{"n_layer": 11, "d_model": 1024, "n_head": 16, "n_kv_head": 16, "head_dim": 64, "d_mlp": 2752, "vocab_size": 32000, "activation": "swiglu", "norm": "rmsnorm", "norm_place": "out", "norm_eps": 1e-06, "positions": "rope", "rope_base": 10000.0, "rope_fraction": 1.0, "qk_norm": true, "attn_scale": 0.125, "bias": "none", "tie_embeddings": false, "parallel_block": false, "init": "normal", "init_std_qkv": 0.0209, "init_std_o": 0.00446, "init_std_up": 0.0209, "init_std_down": 0.00446, "init_out_by_depth": true, "optimizer": "adamw", "lr": 0.00062, "beta1": 0.9, "beta2": 0.95, "weight_decay": 0.32, "lr_head": 0.00532, "warmup_steps": 280, "schedule": "wsd", "decay_fraction": 1.0, "decay_shape": "linear", "final_lr_fraction": 0.05, "batch_tokens": 131072, "seq_len": 512, "doc_mask": false, "z_loss": 0.0001, "train_tokens": 872600000, "steps": 6658, "dataset": "wikipedia_en"}
Each number is 128 + 32 x the weight over its row's rms, rounded and kept within 0 to 255. Layers, rows and columns count from 0. Numbers have three digits each. The size before them is the row's rms in percent of the matrix's.

# layer 2 MLP down (transposed), 2752x1024, rms 0.0194, rows 2276-2347, columns 896-959
103:178126154119029154118140162044077099068075073176103120131169161171100103118083120123131169124101199095149127073149065048173123137133155111088132121092118148096137166195140148148105100167102169
098:104066135089118175157174088143095068110133128118119146155153090098155104126109185139120162066154177114111104103110117118142129145107090161156139111094182129155090145127201197074128152102106144
102:111169124107080079143106125133087071112189117125166147189079095124181113109138149093122141064199121152140133131183147124111140143172129109143090086111173090066133151200079061151099147186105171
098:155191142213095130107114171121080115124139139122152181116103094113157161131188092111146101125169106098093129127119119185158100113135088207116111151143132211175128113111145153166139090114092149
101:095105082137124133092160081180120101115063132106165165182133139097136142142164120140105172130079164142186143130107133148069105147106099111116117072131094120177121118108127184083177153172116193
104:113203069145147107161142142128144054128145143176113108127138141081134136151114078140112114179119146140109132091153108149144130168091166100087133169122075103120057125147090126121066112135159053
100:178071130150096143068162134125162128143145181144137143152095154093200137098115144194100087166135118163115121083130083170135122115110116108203128164165046146117125122092058095105099077096118163
091:105126110116185215073208119098145161110144133150096125148156143081057167129088085141151116164101093120127159116147141146131151132071128139144146163145145135111088130080111118150158102138113067
093:130147153131153118110129132140103092116122095094119160152177046142136151108048117165127122146136168156185181093098111133156178065100142106097098156089118170146140126067111118089102096101123083
096:158120075138143141123135128170160066133142145132121152120120120075182130105144151102123136191108139090085088138109053116161098136126153063095166170126117118156144124138163169106100133076102066
101:151156146061111157167158101124091149114123116180143088154154079171155135143130104157046138076122138176143142164130122071146129174142198144107080156138162061154138126150132104112097119116133108
102:154171126150141172150108154147088160156138114196098112103130113109109149124123097140098102143159095142175183121132127086125114134141157130090130167066074078166134124069109099117106140113101094
099:088123150146149084126170099153186150158147156114153133177211118149116168117126093079144113177094159138082152134147120157063110114081177132040149148094112093173061163075163171081104102147146090
095:094098112119111104067132156110128109115101130073175145073115123132066092122151133143114167139079152126143175118182134124161126108125123153154139111152092140055128092108105151160078136151112104
092:139145152154143119075193142119170160121110186195144139143130110115156164073121163113145168155172170045115167102128115143133175140156141109121151166054167078177118164122144174072132099147180101
104:182116108138173169096097145174168091123119145150121123131172059137142149172181138105157137111148074117146130143161133088103136129155150101130135177127120085101136130107149152113136164110133107
095:153148115112116140148143122124069115098128111165147072125189117120215096173136117108184163099134210126140150119176119071114121131167092135067102092135165048146099169182126144161145121133160142
102:123127110129155138123143129130135095149170151131069134114119143050111122146065090132137132116104128142145108134063134166123071149086125135113104081139123164148143180107182119151080131130113099
097:109127137138119125111065159110117126162098134163079126119154098137122173132084099126170154175180148136090129101144095149091140118139137119131090173162126115125083089076105170140191125186143155
098:132119154137111140191168129131166176069114096145072112119159174109095107122177124158174178137072071157126120170130091100129153074112103062070160080078125185133180091143147080134148162129115156
103:069190131145117050111133152156130016178100103093162156147120159117089116108142086153107133092122113109109148173096177145154128094156124098151129169085097154098153103121167173105110153122125130
098:165138170130100134170129150126082123114071135169126138089119088105081150101130056141118156169105135116108128122146130144136150163141170135169134117099181109154170164097113152133164085100128140
098:135105066130120073112123135129126124140170141180159189100173132087094138155089083119159144100109132216178143089091171074156095130095129183127114133141145116151087169149118158154172128089112147
099:102120144175158131142150193077119118116118060133119105140100193177079150129106209146148164071103151138091135139121098085179129101106095150173107154199122182165104195116075141125113118090104129
101:127103150120149134145086139126091101152140098192131080148087124145120098178129098106084076224065127152152117163162152114121176142093187154137151112163059117170137102188101068095083118089102130
105:103137081105136168212117090165151065104172117136102118121126172115108141155118069139146076154085112131103177110074090091154058105124133142135171126146156141139146122186144122084081109151124046
102:175113131133102114103077115143132179146148137145166126120186146141137149126130166144164142113147142151126102192123074121078111140113118172095148086079138152105167092128124135142149121102135087
107:045144098086132144130125154026104158099083045156110139116105169172136101081117114108117147125085206134074097083114121101136143096130114080172052157162069115174100166136108136142116139134146085
101:076106141104095188095137094087044133120127153113166153087105104100127157154113085144123138183136100124132179122131109121125184087179132138112066139142099069147082133072183207147097163118113145
100:102161136139094182102143114177113161153128127106184177097146143127169158137043154113116126116153142088141168099099144131131167097108160154117190115158095075110150172056172064133175143119203099
100:089114152024123170125102130174135105154103169148155128141165126167171129113173117149166121151126143155108153126162158083106167087058069115079099136075164144162126143103176134081183119072104155
103:144145177117158149185139110133133121128131138113152093077089115208171097135175115104139125168114098127122138097113121083121111151127137180128103138140135118183127130163179178064157166089099090
104:148108144170149137058147134088178133189087190081149152163073129137140141112143145107108169113139119129123155115136140127098137214133100127057131111137168114131131104171182082099143137117172153
101:110174115138147095114097103101163172142073182114065199131112104130155142133174183087110159154101108076093176196156091159061141099121129165168129155123098128139139143136135092157150157132161144
097:095063117165143096139217100132113128109082131171133102125155160079139128159160123124077167169077140120124125175130138106124107066150092154096140129134116144225181111098134094096133116148124113
092:141108155131072140128129091140125152117158147129145097088106102111104147110086126189106092117112078147123133153095126087138147094141127037108095179123127142175141128136120147105134094133084095
101:092121125127129157169103132108094176195170136114195121148117162158122112180155122148104073173139069146100124069077143095159098115147161122153170150126147114109139063127125104123117084159116133
096:067115125174152124120106153155119107188130086124089134151091195110127104077150100100075087201169121140169082171113130132152175126146105112081170071144148166175176087121145107126133079115064115
104:130136133149156187124136082142137119131116153124092139127129170151095137123110088098165116181122079132092134121115075113139150108124154148101135118132063142141104194074130141179131130191122118
104:147163088119121162098097182103161133113114130161195171181130106111114134088117152133094150116116120134100112107142079134136083181143081059079135100132117138114158113140166162094129085098229070
103:123195064061158110155112159085123127147102124141103123127143179085146118139186137125154164181098134125170089142148172144121137090145096121199139104164121093157101091141110090111150127146148120
091:155082115112120213160099177130138164074151212128116125112122106119083143204163087116169151126106022114149113148134107106102094159182127148171105135087139104117143190139143202176126164125131111
102:113102077119101147118140112103140127129092128197133163113162102172152132124107067107164187103105089107125126051123134097102139126138087125121189076137073144075091095084098110100106122159106146
092:078166127207122153122123159084149088199120078144179162123179154149124163156114139154097166101136119105171155027112092142198125121121119113098154189191054143084179150089106131139142105105119128
102:094132078103155103139141168170051118088099113135091178165117109113160070123180202111130062086167097099159188138129068177136055117100155153157150164095147121184137113048120119100114126130120114
099:142105139184137117143146148107129176111144108107111109102113130133198162150053170128104179114132104098134174196062129105122114167160117153164169155109085134151145134128145052107097122154184136
101:193113095128074173097117183175132118108092075117080094129159086124112161070140115186151093067110121143090125114159050147104114125180141074094118159106070138152172086175116155103126129116161134
102:118143180151098109125127126131135139146149104181122157131126101071154072107178075095162165140109129148118080105121151141099114104142129132131101116081158098085106103165146125161102130117139105
100:136115166124106046069148144123130167106105138112133106163146138143135149079105160103085104123141221114156123144126168090140093090154128122080155168131172143187118145140118128076111135073126114
102:125074135058140155127145120106129094179173130108110107150216130205140131105176142117111125118127159079148091167104092075168116163142126137119087146180211133160153123192130137139145119167173172
097:120098132167081179126125147140113143129113149142142176077135165105140147147141074151107145162197122123116107117149141103123101097092148094136182133130165121056144167095079156185091122140104152
107:161086126131105122161194197134117103120187042122188111131137112138119132144143096137155089131133168144182161114130092115096107125168124180163172073184106155168138136140087133097159123137116106
105:097091108159174101157141126110185124109140131154133159081124171117157124129134130159101072206152092136161114158120187096138141112155111056186123133170130213132193123143128119092143197187074124
098:143161114134147136124139072136100150096148087072141210114117066150102183126131126121088175088198119133121133103138146149078116105134096133152138100118110102166108154092078102069074109077155099
101:158091140110154226169146170155092059134204104109110125130151087052173121104147084115085094150121161140112122171154140096105101159091141123120197148159165105092181144137187136123168067108054126
099:121171147117175171116124121098170175087092126118124152209162079112182164138071181110071110136088118165115094143031096126082065143155087129088061114090128153110165112200178123117148119204128132
099:096113073132100095176135104242166102141105085162128165142118130140178123170110152091131141098193148098111086128135082146152129142140148088170133135186139134144124156145156126170143113098119132
102:108100136168139120069135104126155166112125143156164123136156130102125078058171098210117136105119151122157164112124109135168111131095140085142150117099103098093119116125140128141140078109085162
099:116121130189184142144143101168092126170205162104087172093179125109102116124148127189076095168150119134087130143101130155090099147141158080116134167144146118202131125112138105140099066105124107
100:179154127119113071106125137091091124156163133167127136097118156095155145125156134155078108119171125101129139089107131122121078076122144141130136082125176119097092149046061120148145151149130101
097:086189108103157168138163150184084185117141076143151144146123171087120142136107160117088162111129140065104179124099190077152109189122139150138132083183069184204208139148114106117141117097155097
101:127099149114111173171146111142106147140124154121109134101100166138123151121145107098119104215087119101142112144152104123157103136094116097081121115191146104145181193072056106133107073143153169
107:195123117119092133160104171128114078110186143162120111118094129122096116128067145181157091096089109106100129120075112122193113182091164112171189144111120103119135097148089096122118153172078157
103:088117149217180090171216064188141108113154098117110117096108125109091134115065159129091133125108163128178127111115126178070151124134131138141154135124216112116098081138174086113091179127116148
103:124130158099090138151109148163082081093113113159192142094092038135201127110122112122131127099143109124093104197108132143133095114122096060109163111110091063140146155154124110165174146130152146
103:113132105137144122191178199125069176142104139121148080082107137101135091129091145131148127115170151091165104104157132122149101114162110151135113120147088151174151175119121182121102149155136095
110:158143167166188092112147148108165157174140125120100128132134135103104121146121071104105164126162138165104127124167114188156120105098130130114077112153124135109174136104145169163121134134077147
102:081092183140083184152102104140072102099128131110143127165145127166133107131079113116157071082156123090199144138113168134143067101109108120142155102158089140072111088103111144163145103145166119
106:135147125109093153154135185092164177141098141136099147174106083184174144135168104154047146173123082149154131129102112106128060106083171176071119136138134114074140117167113162083153118073122138
102:116125163132110129165120090129139140115105132154145166067110201123123147139097141165189094117144120170150176145158128100144067140165160155123128101074090121153126123210133153101161101188123146
096:168120125165154110171086182099117164197133058150132083167144187152088131133088151143118176127076141110167071158081160137074126180123167134085159119104166156102126164160119170091109139056116120
101:141105093128074100143116170139098118154099099099095164131080076117115115081124119150086105123185099130152146120077118099125143145105093093139134156152072136101126080072082135144044114117108105
# layer 2 MLP gate, 2752x1024, rms 0.0217, rows 2277-2347, columns 896-959
099:127176094174134126137115170187146184160086147131080124106089177185117099117134135089095095183081109102152138167119138071052182141166141113140160204139086079169094177142144130129084172136179111
099:159123186164131136133105100091140085126106164067077187170153144082120127138102153052093115133088143092065141154138131179109177140135127140103078101095168131137139157127098112129106103119117155
096:125090149137056112183130102097137149129082120090142140157097118102168157147090110139100181153102171106109134107152142134164137133122089134158142135137120151148091142165150119083111120035100053
099:162114168103105139097132094109128142142114105139106146073084152150092111104117145083105106210121077106088110148154081086126147150104166130063125117117165163120124153146155157155112101108114102
102:126131152184060123097090173081069111163123210067098121108098116127140148066158108138174095114119140083083157159156093152117115110170158111084155034133147123125183090090149120102155146086172145
097:172137103102127155124137147110180104092171208126123164152111146118085137080098069164136093148094178163092176127060176135060193149175124125095115108100144112083112116094186132175125149071143103
097:127131135186151067130096083137128134088164131114062116151071141146112114089132100150110085134119163088144182167157101154118129104184140161174071139172177150124088115127182097170117123139131109
096:086130103123120146096157117090169112077126146165080087104096121122067124111160096118171165157174110146071170190182198154195094112133127056106141109123059169110126123099194117138129116182078097
098:030205104081111122143167148113137109152111089118151160080115144110140143092091115164185188136156169048117152151110102169127136134127087107215203105100134113093133110111111121133151139162161177
097:074103156169121181138112108109131113141102123127111146103131131085119156108127149099131073117173171101160117110149147174090144119136120154192112135121168190125139106064178124120148165147131100
099:099157164173140133157164158165179131147151112125170127129139130125112119105084125185129130151110175102076124115173112127067135056153095170155135105159162099130131158163092170140128172159113145
097:128181168177134114149076059115129124094066137125090160140071126109108136139129149131098145143166047146135156162089162133156151035092122130153067153117132186093171179106135113187160146146101183
100:134097132103071113140117108101155149095143144088072129152108111151166089125163155112112130144174128056081097115157077136167087152088122096151126117155120097149097110126161165093109105082062136
098:121162130081066116125128100181119117188136127081135107159119126138133066140123153147145087136108096157112132107111134134067174114117113066135134079061094198103166157140139105139171148155143156
101:120106146128064120133135108119139128138109116055101161099094135046182108112106117147112075155123181110080131151141111129128137156113100090113116159081096158095079098136158120148123162161127125
097:094110171104085091103107146130149086077086142050163161147095079125059102084153090105143097129176089117109119074153140119116119155099111120123152164120149082104133112118135158126112200128163120
099:086136121192103108087136077186156037177120180148190208197098145113167167084155149142156117140194167167128145115164100062113203066129086177111133109117103151098121141087183150105108133182061128
100:077144098098098150110149083153149095125165124108091117126162155133177097109106112150076123101125118080101108117112091066092144114149148075069141091100128106127187128129104163169178164141124129
101:074121123158103152121062096092136092168143174185166146121148134141085128106126154150059119155130101112154124126149108109102102109144157164135149080131137150101185151107142143095219079145163210
099:112105102130162113217161153135154138181078165082145094088135040159173118142104118131091118145105165118177126116191149109079130088081178160087100136159129086132127155128131099084172137116119120
097:192135147121088165081145112119148178102093096126143096101158159070108141121124076147123116120088075124120151127132174111129086162150146114149122156150146122103183150127094079115189089168082143
100:138144127121155107093099157109142134102173134097145084081073122186067069149056121134110120144107112142128116148151116111178100108149150145115113156171133145153102148154081138138090097090112113
101:067132173157139115117133150068139087143089165164126061096185119131143115119149127106162162068175114175090123084108127082195143111131075086156131122167152140131107123127133138088060089045090123
102:044138108118153127120101088099135136114109095131105099138053108122099134188171113116080096123125104089141179146196124138162092103167124121099110127159161147161152149131153115129153145090144133
103:124073127166097147103164105090173098162145111095111105092097156109136126124092179142104210134151122123065153113113129149122113070091168127106136142127155141124127134125098086105095120165115104
110:097190137089123164123187131091138144107086099169074145089078143177166065123133111128114124091137123131097182103132142113159128082157080075111113131176137151092070105176096142151119110124079132
111:086131159104144159100137166045116152112095125190103204095055158145090075128144089134134140117083139151102156108126164152149149078105097091109069117164106144082083095111104196127116127028107108
102:095084103119088090132125128115068089125137112091118182152091113134141091111141144126174136203141066137135127095117114091147163063156151032155136127138130137141162102163150110139033124114071122
102:145101158141151102222091133148129177132140221096105123101107098114172133161089113137110075129161128098155102132109129124126111126162080128098101073115126137143162129113183146140141112086106172
099:162174132129093189135118116152144079103131117156115153085136104080156169182106114172121126104135174068094157125135090091116158100166075108184190078137094097075179139138076130213152091101165128
101:091174123154105092113104120130179109164096089070102122114148120085123204149125149141125174144090118108077071085149096188065063142142123143157206093043108085037132125097120087193171107056096166
102:135135143176106089115110059104111159096131129121128130152139145150164116132123113157195176160143132134119205095159114119112113098117187141065085116092135115086128062128170149126095160201151159
099:162076159139129141116180147115134118167130106163083135076082135105139112116098146076097096196136101091127126170167157113178142090147093170095151152139189132169123112146138144128113097130152104
098:137139147092071057136070114085161156162154121158087203133100085056152151179145109160142077153201057072117169094120098129116171149179170082177102195088184105147116119141092120073143142125042163
094:135094129143145094112160148086109052118178202107153083142095116105122163167091113118115180085108130128154101172151168135115150097160093110174157103118210155124181123111105180113177178141118104
100:123133178133096130130125138100163130119156170153128128120099078176149132122115130171140169138093168147136158085203078138102159120070146073105111161139093102114108108058079125076129199101043074
097:133151102181117124129129114125136135084107069134124166107083205106177129150133149120120164125168151113086125112165146136104135152121123156136133148105072157147142095132149150090109140093096070
102:186130169220131113173129108149116120110111044105114144122146170115122137217119108160196118108098099117164190110079158164110140065084182101133139161078199127110108122084103092095126101167127136
102:077108145088142107132149085089096125103190119067124145036162125156098109114125126068126110113113097126142143148152165175154113091103131105091105132173086059157139175190114122053125123099103158
101:141123150129140128115120119085125142137102143165023113087081134159088126163172126140141035170137115120147110136142175116157186094106115127084087122154106150112149145109211137202131109078117126
094:110146145120149157113101159173122115171114115143094105069109119148083091154141056152142136144152037134138159141147096107164119133158180125189058175160118146125133156143098175157165207108181122
100:148210125146073167113123070164069168151122126129150111182139069082133112136112153118054169176166175125128120083107121119119163148144056134170125096096137166092117146071151121186171120121109125
097:100105132137105203091125113037114090199138133140171151071094156141171117143119089114102135146146115033124118155145071078167100117129129149093158112162128161128147125148133141158125118135158170
098:192162132179098138058128143144109121074114161068163168124126152064148141148171129151128098108106107172091112175093168131111099149130096107093186123125073180064100126154174127140097190125086119
098:108148205071114186115127103097122142129164111096104180120152098080051126118123135057125151115157145152049165091131115172146174124052154137083128135143154105118129137097125097086125114176088094
095:148130110145123131199090137091098138117142133123109117113165137139089145102113140102152094123132141142108132088147165112130183114116111134128135143051117114142169114146179102141099119141100139
099:132116143128145132145107068096131133139147112099082101166132085100097182163179137161071117161080118091134122150132134147140165130122056120121141128088109135149089095117150054165171154088110118
100:103096172134065092113122101146091179116126149091109120157112127102129138163099152124140080136091109085156143086117111190146183103183105127180083088135120122132037128101141137116156111115144091
101:174112136147126154129117114201137071091116121099102130096134118064078091060122129140126091093125132125065198189173138145102120082136127141103129114142112132073071046123130107165138141105093149
100:158158060126141087102110093104163131086130139114164098106164109145144109136141110137140176160114113132135144122121087128089122114117126159166145116106098124144132131164138083143179099149105198
105:088128175126143144177114108099136082101127129147103199129085098078078172127141115138179144172159063176122104076122101138123163078149128160114123105196112143138195124078149139118078177126126103
103:164113149114070139085166105153120161152139133110127104111129113080115177076131167115097092116102172119157160112163114180136158063120107150103199108139201097056113153100147149179130159094122112
101:157170139174136087070142111107152102133093144077127138159095119139150192080080134106162120153143153117128135147111112080067112063172077096062082132141117132102175152130127084149132160120104157
098:166083150146093168155131129130116115155086120125131121146164109120132106154162175117109110062129087118161112087179154128184109148133175174205108167160132130148092113156169114175165125168056153
098:118130108134153125096091137040172150164081119136131118107100177104120076133147085102148095174083140082143093109101174115121123099102135157158153155126130100143108150173148113163134155063075168
100:093123109114170111166086115145161091177156129136102149116169099073127130141166073151113175167147077102080147179090128101146136084124150113142075146144186145046106142120154168099089123144120117
100:165186148123109133096137196129154163118157077101097100151105131108139134096118083125151102125118129137115141113157134091128175093152115155129058152188100117171096070164140130113151130099078144
097:095128180141159119128153093141166145125143150150076115110114171139124077142136068129129133080141107138085156123129074137143124109141174121106116133093119126133170090156202146149156125151092113
102:160134115113163148164135168134128120099192158116082063090157088140074094112094117138153141152114137094129091074124158110098122059146132125087153091117142088175135171105156105092119140057113140
096:162157114126123095136131105171121150121027139123139151131099162126098130164134122118136127168127129155105113100177213043172146117168147138129120118170068192114099130142195138180117077125149093
100:103125122093113107149094146083179125082139100159153090130153081109129172117126101131052155145164172072130179101132093107124159142143144162088112105136100076063104107153120108185146098141079045
107:148126108170140153145171110147122118055126173092107116098166157180112129105131092106123136120143134162220123121145098160209096084067150105131192134136152077148165136168087110168144111088096095
100:153084133109155121105071120165102106104082137067161119094120120109084099152159069180133104165155124140084143166144128128147206136106194143156089130177108146183094083114157139133142130121106145
104:090060116120143151065162126148131148129087112139138121149177139138127097221095074158092059164129146134137121139150148090140128109122122121094128097161177151120155146109180185148136094111138196
104:094117136147116102054152080098072119172116134085114150140125153104135127152138153123111158131133114165112108133181065132151113127150141119153120089036162159117131200073202136149139120179073143
104:089154158143106119117190117110133041099123084103114135117098138116149145106129100156129155124054146158182136108163115144134122117126112106131131173096110131105087181105086082143101126126125148
101:113140135157120180098144142142118100157129178099120102095170124097092153125111079126153118098100106172165168166179156158082123155085039064132135133097109092093103170188131116200085144164159182
104:150102129109051131094150153093185156156153103119083153136106102130150126117162128152132143110165178188098094093138089113131139100107139090102056170152196095106154150139108136157141114137124157
098:143069194115118141103128107156140129145115121125128111083198151143135135110165144137086172095083163162092116135092152151157129121066102160093173111165097048071067171135168099116151185165122136
098:141143065090076134186112119072137142120143117080136178138155150117110151138131117096086125139104161143108203140062196182160066077107172104118162081139111147108145132142195154104139182086153101
101:150120108203162162165160105094111117119167124158172143154062100150090111129149137157153160129210167054167078086112175107091125128158113090132144134053119130172150177147098143137161164101142142
# layer 2 MLP up, 2752x1024, rms 0.0221, rows 2277-2347, columns 896-959
098:105104137118190139135113151138139139127127116169105182142164161104118143105068119135114111217064117116210128148131065142099117080075128081124062147145116070187117113068162127072115111099202113
102:124172119126117164132113101079108103095168102126144147128089151063138140129163126125154119125096101108123157148161129128110121163156165090139104110111090116124082100159112107066101085134125185
097:132187148185100097112088200142130093152084138140141152123126085137114175047121126165153113074142091157089211120103117103166121135135147116183156114107121090095150088126141134136099127102124147
099:151122075123090171099123142145046128148081110128152125129160052102136103142132116116142125142141152096135101081162128078108153143061123110114111072140133158146112177153138150166136153141153123
103:137164090121144067114110123130134193128102134112158082110148189135110113183135141107115115110145061136061111123094150141061067152119177087123089116055140076144073106142175153104107158144093155
098:080115142168096164136130153146124098116167122209115158204129154119099120147159119154178139123083100110152137133113178142153133119143100125119136097159178106071128125156079127185095121190088128
093:175111096117108103130172178115109114109131118084067129118174185126194097120164101127146120125104108162075086161144119080116133117160147083153147176129133165108155105153111047100141157179042116
089:177152094126091114156155101129151117153149154138116142140091177094163146078099152169144159118201132124077112112133091171142098095164120137201127168157151062074111094142122126086087104141119160
094:123183141121128079114086096107080088136083099130186143152164118176162134142113121114155145131135122074144125087129130130163153116057170164163160111087191111132155098097142105151079154129124093
101:113156099056116131124132159146159155114137115159131126158161166095133174131129066161130126137126171128115113167140092159047112163170129208111148125137105157110125066168128144099087074069148124
101:133102081138105182094081119082217164138159174097077171133135138043182136130180156150136123160103075126098121112071090097073087142106146134158143161155081103114149040090179111149078142143159194
100:075105057153122151181120106122126162166081148200156166167130075101059072139102114157200076056131105138091109116117101164111124171146207111117147117152177153138098166119097153107112152148109102
098:121165112112185159111130131156122106133121163138175134159105109111070137137129115128151129109127196082147165101076104180110150125100206134083160160104073120099156136125146060152157160162134104
093:176114056083091088122121108111127153173125119117127162158134106096112174189102165122116117149123116157124138081139111156075162164148148146150088071083128155105116106119155077130188098192128119
104:122113086133126144114100158099159139057098112116137167134152149169109081102161112100125146103131121054138164145115131108119157092120091180164138120184125173130146158072128134223107109116146051
097:105162130140108171069090134133142136142094101122125163158110118132032120124142154142094089125131127086077121055054165122124182111099149115147135105103168122139149157049125121189154115084134076
101:104154163097176079126099144158164114064137140144129143130100129139130118114139072125125141115161197126085154103084107121134083138135111167121104118106127159116197151124104140172136110118139175
096:152151115088216154107132083109131114121114066129158108100120083096121133156122058116107121145102180146111068096072102092100170142158096199098129135106134108161101165147123164100156123078127109
097:173079140148085161121117141115132080126162124101148171163147081164113166148092143078085126116154127056132128124167134158108131141172138103134112138143131131134087136071074127121124110076155117
104:123098158111162129060161151131114159164130127061136102135137147085089115123119132114157166124150146150190157132118113155099125110104134164082131093175122115169113092127152110140083172084131111
099:132170084097122106122130122151120130139106105161142088136114157107137117156074111149100122135140145145154081155178102130137115117202177144153144113131142128119146145167111109189164062053135096
097:066099134134151132162122168101131143102123154185121137125092155126149195204131118074075118155158118128146145159150174104076146114087128173155085125141121171181128110144092148139123127139096090
096:174176131096151180110131145154144104134090138147110077166143172108170142132142075102167140134154136097143086163184107072125068146141103098107032156093150141137094083134136130109141207126125141
100:093137118202105137129164132134136148137118124109114145172137134119128095111135120102135146093163148151093145095179127083156103208114133094083170192170193097107129102120151179164160173137131076
106:139098133130139100138125105150180125127132148140141139133165104142124159079185082077101168092163157069070124151102092109126125158164109147107115096161123110079179143155150168143102109118121096
100:090142179122119162122167102045144157153161099134033123115111173161104054101116131121082088134130161096109149112129159114165139083116107119115118112141111188070093146149147091126106132090147080
105:121155123156138104113078115173171128188173202127196178094188069131207212135189142108156142163144076178173075146120123162121102156150142128112142086079120130144170106118129165121147115130131114
099:120148100163157133101082174145132133079118131138158138109121149151126040108143117142104085125131160173128158099184105178153144126157105211118106122068130136123100124126104127154112132162134113
099:113179146107175167129144099084088105193128137104118105133132120116038089156124107124112175172195091158131084159120061076167161177114165120153050184060057166158168187171170109087099182182154122
101:141131115096139165127158132144114102118147172129122080122163135103150104144086114129114138089141106147151124105185139123171175165093104145119116124088113112111131178103163121163095154123131094
101:146157095152099133099114149098170131158118084100147133166129135119120087091097092139136139127123200116098136142159099154101141179123103165139172108113128109099107133110127134112123127135136101
104:108131066164128190162133130071184112152167105115112149131110172135136127097152101132081169125112157102093134123114131124163130113111120124173115155152117133076065093131125114087162099161101175
103:123151165092126129156125103127150055130125172148106083165079162131130078157107162038128157127099121154070098143132177125195147068072056115157152126127134151188073064125141115126076125096091078
095:150069115062132039160136145103134147076100100127115133085128150185093080102151126063125137144121092092110127051124102136110087154168145117128085096106186108133129140106164121147136154109109091
095:140103162146121116134148129125127149118059058120084144108077129121178094161101146118114107135078101162155090100109123123073132130122142202098124124091142075164103137145166103103066171100132132
100:177095136200126193164115110145127100103062083110126145124200106157163096119098138124147135152135137131196045136180116098160135117133105163136074080109089146176167153110117122092172132092121133
096:164170136077133121111092076168121142105094085154113096139080097110116162139134140126088133055107135117089119188110051165144109152150135078162117121100119081106101121142144131167189166150132180
104:111137061104109137119136072180150188145109172151143093148104131129150077111087147141114168128136142094117077144102092108189098107151140140167129124194142122087162130155117108148167106113075181
102:169173180157112142165125116167096076129110130068176153154093158127138207140076150122147104155117159183080160106185158102086164156079101157131086119179111184127161171081102154091136093127139170
102:146180138060148156127173120109145136089096077174111122147099189128130118115124125103074121112092102153119130086083175087091167143088135099142101135092094147114086128109158166118128136088094105
090:172089135162129056117142142103109121125079176128100194083142156142087101103045116178100143146109066164164121095154171089130118150100167098121154157118086137144102127074163157082178106085153228
102:128083144082143097150143147127110141107090099142124112127127176082134045142140150111129115110131145148212142081131132092106186116069163155075155099126120138119130082171088152148144197138133147
093:198102112060087106141130134130140105104154142108090114196093084127074111148126125126160126117124127197124123124033149156068136141157163190181135118091124144191106111152147107134074086115135130
102:135160103142163111116106108145162111073124096179118079157133213132156138154107101067134099131114156159144090120136090107115199165160120077133120106160141121146086091107143136146129058175137197
097:149154073157136085105134206146144193112185102148090132152141129120149111125122105149188104086101149138142122124066109178081190089036148116130089082102149117114107128116135134076109114139109150
100:173140172154128126153097127113148095125071099099146199149134154165112129134115157110114088119118168196122187098142135113089126131122174094145056132084087096138177115172119128102078108145160122
103:101097119078096150150136100112135115102125118131120143142117150135090101109138141127170096159104039075147163132156136076132127088137102116073153146163113134116178126167133074122080101112075105
102:090195136142161160096132152049135133142169100104126133124051171101104158070123143116123105188146098120140108111118125132123137089089097129050087097143174143175119147161145160128083097181080133
102:145090198119108158082123178067134117124083157141156172083154147122111155116138152116127164117105040120097137085080089124074144063124127150099124083077141122160083106183158147107102139081082211
101:101152150161104142139102136152188000157183180124107151096102105169104121166144117131175116131107066033118090126123099158116133130156144141110127217147144170125178164122136111137170105150157180
106:146142102086105167168092046126088062157162069056126124170105153124106130108144116205128145105142086170106072089126111163107110144108076069166101079168081149152158152125135090111068149098104128
105:071086159138116155095158152145183126099120067094173151151126110162130158108153113139150148152144151127191139175129147097093126126132131123146141129130114138173141138068144158140097101160100114
099:065173124035124158173152064175153117110153110153150110135109133177117100150086110143112126197090104128119140156117106104126183145163111106122186065158124127201143103118103146064120129127186104
103:093170084112085134114144090111114114064137105171137127123109098131150059147139102124102105061153142090141122143112088176181108173168141070090145198083146112135097166100131185170126154089000102
100:154118181153160145115132083130125122145055174173106165147144104147186153112171154178123111160190130099062183164149068098131131145188231129115151100089127108099145152116183151163193078099115153
099:111086136143134125165127111138108102131144131056107080131140096092080140103161145106082119123102110192136199168176107091118163131158123109128102139103103082115097141083108116154117149127232130
099:173067165120147130076108128126101128170128100188066115151098182139175137074089102119082108165138183151147078187118135171127157089155102140141136091099097142124147159128111052137187052156056167
095:158080168158098102153112108162178097123122149092188073134128060108091114083109130174108140091133156133080102107140194147132143099176146143100068147139162136131181163104147114091145129128070139
100:131120134111145116172129135181176111131098062120122050174164084170158145086117106138094090150040154132170098138113155160089141114165145132161135140153112166144164148153102102113160127107111145
096:139128086148092090083154141129094156150095126109156080079200169112113142118112053136098142098110149109162082129159170128206132155134179108145066110201084127147103116152137105157104137139106106
100:080132156106134105153162080156156127089118133117131146101164131103148134079127182193077126140088117114105173148105106092130083125118085139099168162101125106143117140028163102172144134127094088
113:137161081077132165090148055155082195076129089152138088111133124132072179135178076106138124123128067117102183121107121171142101152204175119121167116094160116118150091165088171146228149146056157
107:146104079083102116167155034133125099160155108109130128087125106146195128077084085163116144092173143109112088138163220123179150127179096172162178061203169162075146148138146079165180157143118132
103:183098150102112126139141167162117136132137101139095103125121140108175117127070074143048105151091159104142134134166149129095146104103158201149107120085095103098095138122111139105167156090124148
103:145157151153151110103160162203165186107157154052087112101205158139128095101157156149096103126200120104097132146175077159126141122070142114137146144084118166081155162137066072154158126131179116
117:190141176102135091089149127158152124158100176113083121149151146109170078166169141096182133157141137116086123168146045155124109135122154160137166128183139059070080109106105153071104079145168141
099:179158054116144113042135192099113156142087161133153106077161130143173093101135144120189105148169164161129085126078135120176146127116128160130166087153111134133155133164116126131161073138164124
104:158128141129068126146147136153101149121096095100166164114191155136195129120122116127183111119123142187134151191112138148098102132107082153147170147127111112088143120092161120158095129103115110
100:119136119106148148121197122166143075154138160193182120137120148127168162141110059131195126089139075114117138180152122092164109144154152068136121156127098129136105119161133135145143059111126113
096:092124105109132141079118098082097172094064132186144152150109088110193200141079123055110133121142154135122172177100136083112173165088120146099127165117071115140124103144137136087121086086091105
099:148093092112195105206135085158142129101114094096093087129107153108117096213166149087167103106100180125130140111078081164113087106115144150144084130120162087083070144140122187085116108147130168